python train.py --num_hidden_layers=12 --hidden_size=224 --num_attention_heads=7 --num_key_value_heads=7 --head_dim=32 --intermediate_size=896 --vocab_size=512 --hidden_act="gelu" --norm="layernorm" --norm_place="pre" --norm_eps=1e-06 --positions="learned" --qk_norm=true --attn_scale=0.177 --bias="none" --tie_word_embeddings=true --parallel_block=false --init="uniform" --init_std_qkv=0.045 --init_std_o=0.0 --init_std_up=0.045 --init_std_down=0.0 --optimizer="soap_variant" --learning_rate=0.00479 --beta1=0.95 --beta2=0.95 --weight_decay=0.082 --lr_head=0.00671 --warmup_steps=36 --schedule="wsd" --decay_fraction=0.94 --decay_shape="pow" --final_lr_fraction=0.0 --batch_tokens=32768 --max_seq_len=1024 --doc_mask=true --train_tokens=161100000 --max_steps=4917 --dataset="wikipedia_en"
Each number is 128 + 24 x the weight over its row's rms, rounded and kept within 0 to 255. Layers, rows and columns count from 0. Numbers have three digits each. The size before them is the row's rms in percent of the matrix's.

# q: layer 8 attention query, 224x224, rms 0.149, rows 0-31, columns 168-223
# k: layer 8 attention key, 224x224, rms 0.153, rows 0-31, columns 168-223
# v: layer 8 attention value, 224x224, rms 0.153, rows 0-20, columns 168-223
# o: layer 8 attention output (transposed), 224x224, rms 0.135, rows 0-19, columns 168-223
q0 096:169102121136141180150099102118107119139094125145121136089169110147100110146121146129115114170188118096099117120114178087119109142068167096150146117137114131101108093163
k0 104:125172128153134160115107146166114115102125156154117134130199136124102124160143127149124142109147132069127081103110160086100093098124101135109132134146097134123126132139
q1 097:134119128125141114158152109147102131117101111090120118126148095146150149129098182109140134090151123132132150139123127151144121160113077150095135077097154144140080108132
k1 105:092125140112148134143108136146103121107117127172141146110114094132158145125131147104122138128141132114144156151158151136126104138117090117095098130095168154138104110108
q2 108:132120106147116152110138152088110119115089132177147072100162131137148125111113129169108122138131096107102165102116124122124121168170112131114142120160142129130103128110
k2 102:174121160148134159137099107105168157114144113117150097135166145148087161121119190123134094094141104134120085123146126099117098185152129149157113141107105121144126106157
q3 101:107118078107120140105119164102111138140126112163146107152095093135129137095134160103120099097133155144153142154190143112173118125137145143145162157116138164153138082159
k3 106:124144145105083132135156101119128110155120121169160132154091110131161092084149130146111101098125125139104144128144125080150121118088109145107137153141135123128107141171
q4 102:092103128127144144111125106092135145109153142126122101115111089125126085157129124150117115124108134145124124163091165130129137185102154133167140136130128144194146157116
k4 106:116145108106129121158149101096119165125099129123106116121041136155135094121134108177107119124138119140113085173161123139148128187140093157125167163157110141170169124120
q5 095:110151094094103124164130143149097130094087124142123141125150130174156095147120167106140139146132126164133123166152132102127154125130138183139154107123146085119147096095
k5 100:114086121118111099145115149158119080130128121106160138169132158154116117136152136139101119120142114197107143163139136098108139124118158155097134100165123131112155124114
q6 091:111124171100133115118150168084162125154148118162119170103102131141134134129123110101123133127126103108089124155106102108110104145122121124123153136138111110124129127116
k6 105:135128186141124151119119167118133092171149120104154113144112097138145112090104123128126115136117093110107123140138107171133112167114115138118192119142141105135115143073
q7 096:147159086132131140142153080121173134172148139090141149087087089115135154126129140130108128157125097101166153122107138126092134153101124140103106097155098095150129108154
k7 106:134182117120091125118126129114154156123122120107102137068128117135118100091123125146107137078167169113101174099131141109145150178106150152123108169134133137124108095147
q8 096:130118111146125109155120167113180135112103113121132109164137110139153135132132127134114139128146126126118132120132127143136118072114093103134121121175136093077153160096
k8 103:087097096183124105126158155144153148124174158106113099152116097109103130141140101100127103139146094115112095123147144122107091106132147120104071087163127090164157134105
q9 093:103145134122084130111156147126139129146116134150119128147167154101100146122086181136117090090140114137073162123128114143115161096128135126104119101121139088141139149124
k9 102:113149153108064131143128150155093132105106112131128143174117144133131154124078148153129090158159111133091137106095145123119120148117115150138104145098152130112189144131
q10 106:167120069099150133123100111160156093145126113130095107117170133140128134124132119125153166124107132129130124125160123150090135158108113104130075170137120108140129105122
k10 098:142108089126116137122136058156147088124151078102181168110108115088135121130103142137154113092136103139131093127153151126119106138078128143113081150143120113188124109115
q11 094:097137137078133154118109113143093138123099120166118192115118146137087136127153102153147108118151086185174170153158130132177125123094107142152102132121137154117100092142
k11 099:092171137181144154091108111098117132143157117128148147159140083109097133128112137070168109099108107124080125175145108128103173093134085122132099178124155122127126125080
q12 093:176098124134163182124121104114088127125126126165145115123155099125096142107142181082114181085126114107135112118110132125157103077140138124152147144152089109153114160121
k12 104:138142097132161134130170072104125158107166092172127127093121147105104134120124143084087134118106111131115119128120128091127130158055102108128100128142103104146148112140
q13 098:130156174122118103131130118129184134103165095072143142160118074139128108185125171130163113102121123113110155155143063137143141088161123159148127096105165172135118163153
k13 107:126137121184133154105127137103125121055156157108118098086142116120135164178111135091150149098083144111110131104116139138135109131135155167177121137110116143132116109121
q14 098:134151155114137133085090109143149154121125105159120139072143100136124139134175116079134075114065122148098095161117137158113102099159116151114154148099136146102105165102
k14 098:135177142094145154148087086145145135112114099124165115120106130151105121104159136118157124075124102114157124118132120150102080116189122144104120122119181113138119112095
q15 097:112138104141108122160128125105133122117098127117101121149113100156159145122142155134148150117122101146124118109122156106115091140112144142116145102113110116119135119132
k15 098:102108095131122160127102128070108143093099150110152119151162118134154121125174117122166116139119121162144079118164156170105138108113132117110135150091121104139114134138
q16 094:145167095092131126125137124110069116124144135116113137130135127123089098115141102149134099098112140103128136145113152125119127164117132147129115118156137142116149162115
k16 108:171111088100103111121153096105075124105126151104106080154176144071107081130143131139097069132134133087152122183113199136088139130109135128136150121149127118087115165129
q17 098:100183088140119132132125076166146112119153125109159095117119129096144123160135102155155150167164141153093110125124142150108127157118143110110130149112128137107134115139
k17 105:123147093063094094163129100124137103129139118147149128104110137152152105112103136171121148124101115145121118083136124131128168135109166142138084134114158152123117158142
q18 095:110130063168146146093152128108124103152147113127148106118111149118107106114161127071157151097129153114118173152133122113140154100100102121131158136115132135066130140141
k18 107:137105152144145153085124133134104125134110151102163130146136146123136114116106127141121143101124189115090130142103144087125143143110064152121156092138134088104154091114
q19 095:103148114112156141133158132149195093114146067095107098114103158125077177105103113128082141128101099092117085090097140137111136167109118145124142116137157149129133126100
k19 097:112153151126170161113129136162115151115125172099094102139135128200125121143118102117137130164096176113107142105151131150147135160121152145156094140136114151107149137095
q20 097:125168136140123133168146161137114187137103174126144100155095158126163125131124115128125134149156141096124126159133114118112126113101150130166153144101126156145168097125
k20 103:157146107135131105106157123170115140122122108164134117111140119151148156104159142111140119124147135075060152127142132160096134109154139134108104101157141126128166121112
q21 090:080106108085107151140125117139128130140158145133123099126137123093096148126101173085058158130148125122158136089147112125177117154114086142145114157113092150164139137098
k21 103:106129143138118139123130143162114120205159143157145123092104117097168118163103109107079159135111122133126137138136146131085105153113115160124124144119130140133152152111
q22 095:116130122090153149113030125096161104062137112152153176118143145116110117149114113105118100148101123120075139114119131130127149131157154194101120113145132115138111115127
k22 106:121137122110110129094108133147161161097168143143133095151138109119122157104118117108095135124108140076086125139098151132166090121132115142124130142130117103111114133116
q23 095:130148084131127122123157139160136124115126124105099116118152103138157115132082117117155126145104138136098119140143135152191092136098176149162177148129138101126126081170
k23 109:113131102125100200145115152167132139132128084091118117177142135129172141131106123145103104127130089140137117124170129176115157138124141125091165095108144116120125150147
q24 103:130109132136086115113135158099137137114139144147135176149159134045119126124189162148142138150122111111131119106152165124158069110147111107124155162140138119131159125101
k24 107:171165118160156116152110116122094135130110158178107148087148169132154104127129157140113132083098122079136149171127122141121144122126103168118145163174171110119150149110
q25 099:149136140164123113155146154136157112132149082141098138130148093098112114111179149116124113139145118106086108139090149124073094104133115159105142144144136142117108120110
k25 091:161121123151123115134160143138073116115133112136138151112119112132114160100104143098113135112154128179126139142110141107126154072099119146128149130145125094102133120156
q26 098:149147098105154149140130147087159157173146077130141120184152107129128111107097138158132130182136136101101126109135132104122162103086119132078139131094142139109164140124
k26 101:077071084124125127133106156100096165147153136107131100129167112095117099133115132141122107145134131134140073133132146125117130114133144145107135167079122113102098123117
q27 108:117130090130092107144071152133147104082134142126136082111103142141143158154145124148124136145125153128146113130134140127164173159111098114144114147149185148107085118151
k27 109:140121128106092102124144123130091075127087114099091131103140115145123134106123115146153095168156121177174081126161094149179120141119111150108116139169150110140108098126
q28 112:142154098166205086118118102118152113129182090126126146147102103128140108150141131141125106156092145113113124148122172118152098091144104153109123139135146111150151138128
k28 111:150089146148148131135121146155115109094118148148104136135127127118166154167146130139160101098112137115085168149133157121138130143155145089120151101126142162154141122137
q29 099:120123100106165174132124113133111144098118126099167137118151158099139153108139151118133135117114187167117106131181125106180134121109143117142154108154154105109115146116
k29 106:126118089118135160123150088097130122092129121157157154121155123137137163076136160157136113110146140139131093154165108107125136132113122135160073137140135084071135187186
q30 095:100112124121145148125124127161125104115120121149153126105136129150125160116125131131094092123130151119124111148091120170100145120110134150086167147112151074100171118136
k30 107:197142121135172139136127144106139115143136122116174086134131069098144129140128142096105111144120166142060123121124118179116081099084119172164148134112138144104177168099
q31 098:150125153100098142136098129105110127106128103171144153172110174136154140106139130164158110128166146154188150165169176091158147114124174114099129141141115132128095167139
k31 100:132126159137103133137116087126100165133139129118140140112142117119134164105120107106149103126153123073133136121092170106133159091116169096119169134157148123137099163158
v0 092:123149120120151085154147111128172180151139112123126140141148137135142149136099138157137123144102084127139110135119125098117138133126153123108123177124122135096157131071
o0 096:114111148154142156129164144149101145098148161121164164100109147135142151099142084143101126147162126158062174116126138157150106128130150101096141134125102113098122115130
v1 100:145129151134102135129098139138171127096127116140154118162165158085147145144155150124148158092098121137123111147082124160139113166148085110146122102138101134127143126095
o1 101:117166151122098145132125122129133101118133095107107134125100148110177125103142106124100153136136111093151104154144145140102140129142107158128137166156110142136095107184
v2 094:134184158126142122154126122123125119106094105134131128165136144127115141100133117160167121130151127084145156105144147196165158137130124155152107103185102129131122106119
o2 101:157107125119109147122148101123130155129097188127144113104113097096129108161102146144126139135092117167162115153115148117149107116109134112175110139088126129127107136159
v3 094:129095102189146150167128109139145138146106140115140115127132162099101192152133155184128125103127118111120150111107151142108138113149128109113141135126152120155140142127
o3 096:092140154118094123110164095138099142117120119119152164129077117141110141150131125096112136120153181155137136133141094130129142148149086110133150128149099168131134105103
v4 102:107161144093116128157197113163124126177131136121121153118124140157118145102154130154129098137120172191150089139116174121115123115123118109101118129114153089128127110115
o4 102:119186159154141114121116142124126068106127218180116146117131135089114142136092129133130154112143138135114107075108129124129158145138110178114133098173125139141147144134
v5 106:152106105138128108177142132143110107152124100145125106140137114075142074168141126173115113102104150149139148160194121165096129113143112196120149122106134124120148121137
o5 103:123159141114141116089131181117126084110134103110146166093176139134106209050132135109124143147146151134140102133093133181145111130106149114163096134098112121131139119136
v6 102:057150114150162152169124177128121135161121147086156120126085113137141159109156123147125116136096072103108147115108152123125175149106107114164125093169128134134096147121
o6 102:164150093103123111101131154137135154146167143116091136128105124093135177117134128168110130144143174153085136113139147140111118141165133161140124132090159105089144087145
v7 101:167103146136109164143123110089139113139080101124127183148067085115107138123102147120153137074133092131105128110100193139108152159111144124118154078127142146117127130130
o7 101:123162135134141115080151125162134127130130110143191115137122168130126168141129097164125151138144118145156159112151100097148139118178105194157107126138156159109155133095
v8 099:100152160130139103086117134128156129135096127101088132120133138120097135147075161128095086122129130118090069141142144133110131122147143135119090127148162128112138092134
o8 102:130082141135145126189125125114106152128114136121091101113149156119106105121127113140181146106128135129141121141140093109134150160132097126127122108146076100138153153155
v9 106:131124108119114155157119095134119143117128157178123132138132155169128152098124108120177124118122103124138162107171124136103119133103159118125132116096149141135124144101
o9 101:103101096151158114130140175123134111105146149089164091133123160138109131189163168143100137167095113122147165141097129136121108131179140150146108167147151171144115126129
v10 100:110130107098119135125133106130125132123172139119177120149137141145093110121127093134131120144127110132197121126181087143108078122118097133113120140133093187126145123138
o10 100:160126147152137126140128133113142101118134119177110101109110129113130116122147113150175116116106104119074128139131160103142157140143155131167116147144089053120103162147
v11 104:163150126108143124158109186116233139125118137119130119110142079133136127130170133118142127128162156120103136132101148105106090115091113123111143090124140162112159147081
o11 108:139125149159122134090079138136119118126112148114163079141147165112136076107149134131107130116099094140124122089125161153111119125149113088137101147116118117140103150120
v12 092:115104116142148150115161138137146115125126158093131128158170102102115086123136136181137098169163112137101124157100120116117155095117150110127152161095134131127174093064
o12 097:145108139141130136152130131106151140137134146138120125129119156129137103143124108081098119181097150122165146129163124169154127122104113145128102135113133143108076148142
v13 098:086127153139115105116105137099119124125119150145141114117146133149150121152153165133123098118116141116134115133153096100151148113112125105095102133094142139129158102128
o13 101:131134072143116145120128131136097153121136136141132113127140116132148125124143107101141101164140172151114153090087138109165162142135134149110127142139113146106077158114
v14 101:115119138131132095174138100091117108092175147162121150122146134129126137137127126127096141150088116131122118091104116125148143127105090093148128103134127105138112128095
o14 104:134117110104139128150135082147132127152114104095112156164142139130118103147123128128147124138150140123116119162107133147143132098137150156091148127131134100181143126148
v15 094:117160105112123151078112137127120129121154143146161093106125149149152124110153177110140059119144104142081168092121112150119139136118137122111100112175160125122101131107
o15 098:155106139136127097114149071116121143110114073135096139107133096145084120144139094137145132171110109130125135145129130074095124109173113133134149127123105148152109158089
v16 098:111117104117098131119120104178106141129177159079112160128113137135134147139127135095133108093083126123100121130141104109151113120153125108136161138103110162146121128126
o16 103:107124115133128128163104115138107133133114106170098127119139095114119111161154144134075121157145152147123167134130108139110132146117173155114089157100129121114145133149
v17 098:083141137135114120093125102078108106162166126151107136082100073139101126127135139154121135133129107125149110135130164170136128128129125108147158171154126127104162120089
o17 099:128170127134109110153126172162120151151076120165145072125164130134113123106171154148114116131150127110138098119123120129149133151165126153109141084129178108164112122153
v18 096:111173137149103127100135117107108147142102154112154140110149118156091092107145114112124121135072087105140127094110093100133119178132114131141119130142120126146101165100
o18 100:120203136123153095126106115181141175115071105124112128129139124099123090112141172147138128153130122150123141163122148121090142133110110088121094126149129146103147138146
v19 099:118190112177103131134137110117143127132146143130139097148101107103110137114132131126115141158126129123162081165090133118148130151125105164153131127161133118070181120121
o19 101:102086152096156118104107107125088131121127159145152156125114176124124118127091165158099159179133085120124157131199153158135127098140163134135091139042095149134141156152
v20 102:087121131083080076123149114162136111113115128132127135110167147136133119105118138138109100150107074127138111121163147142168146125122130164130106100113110128129141151122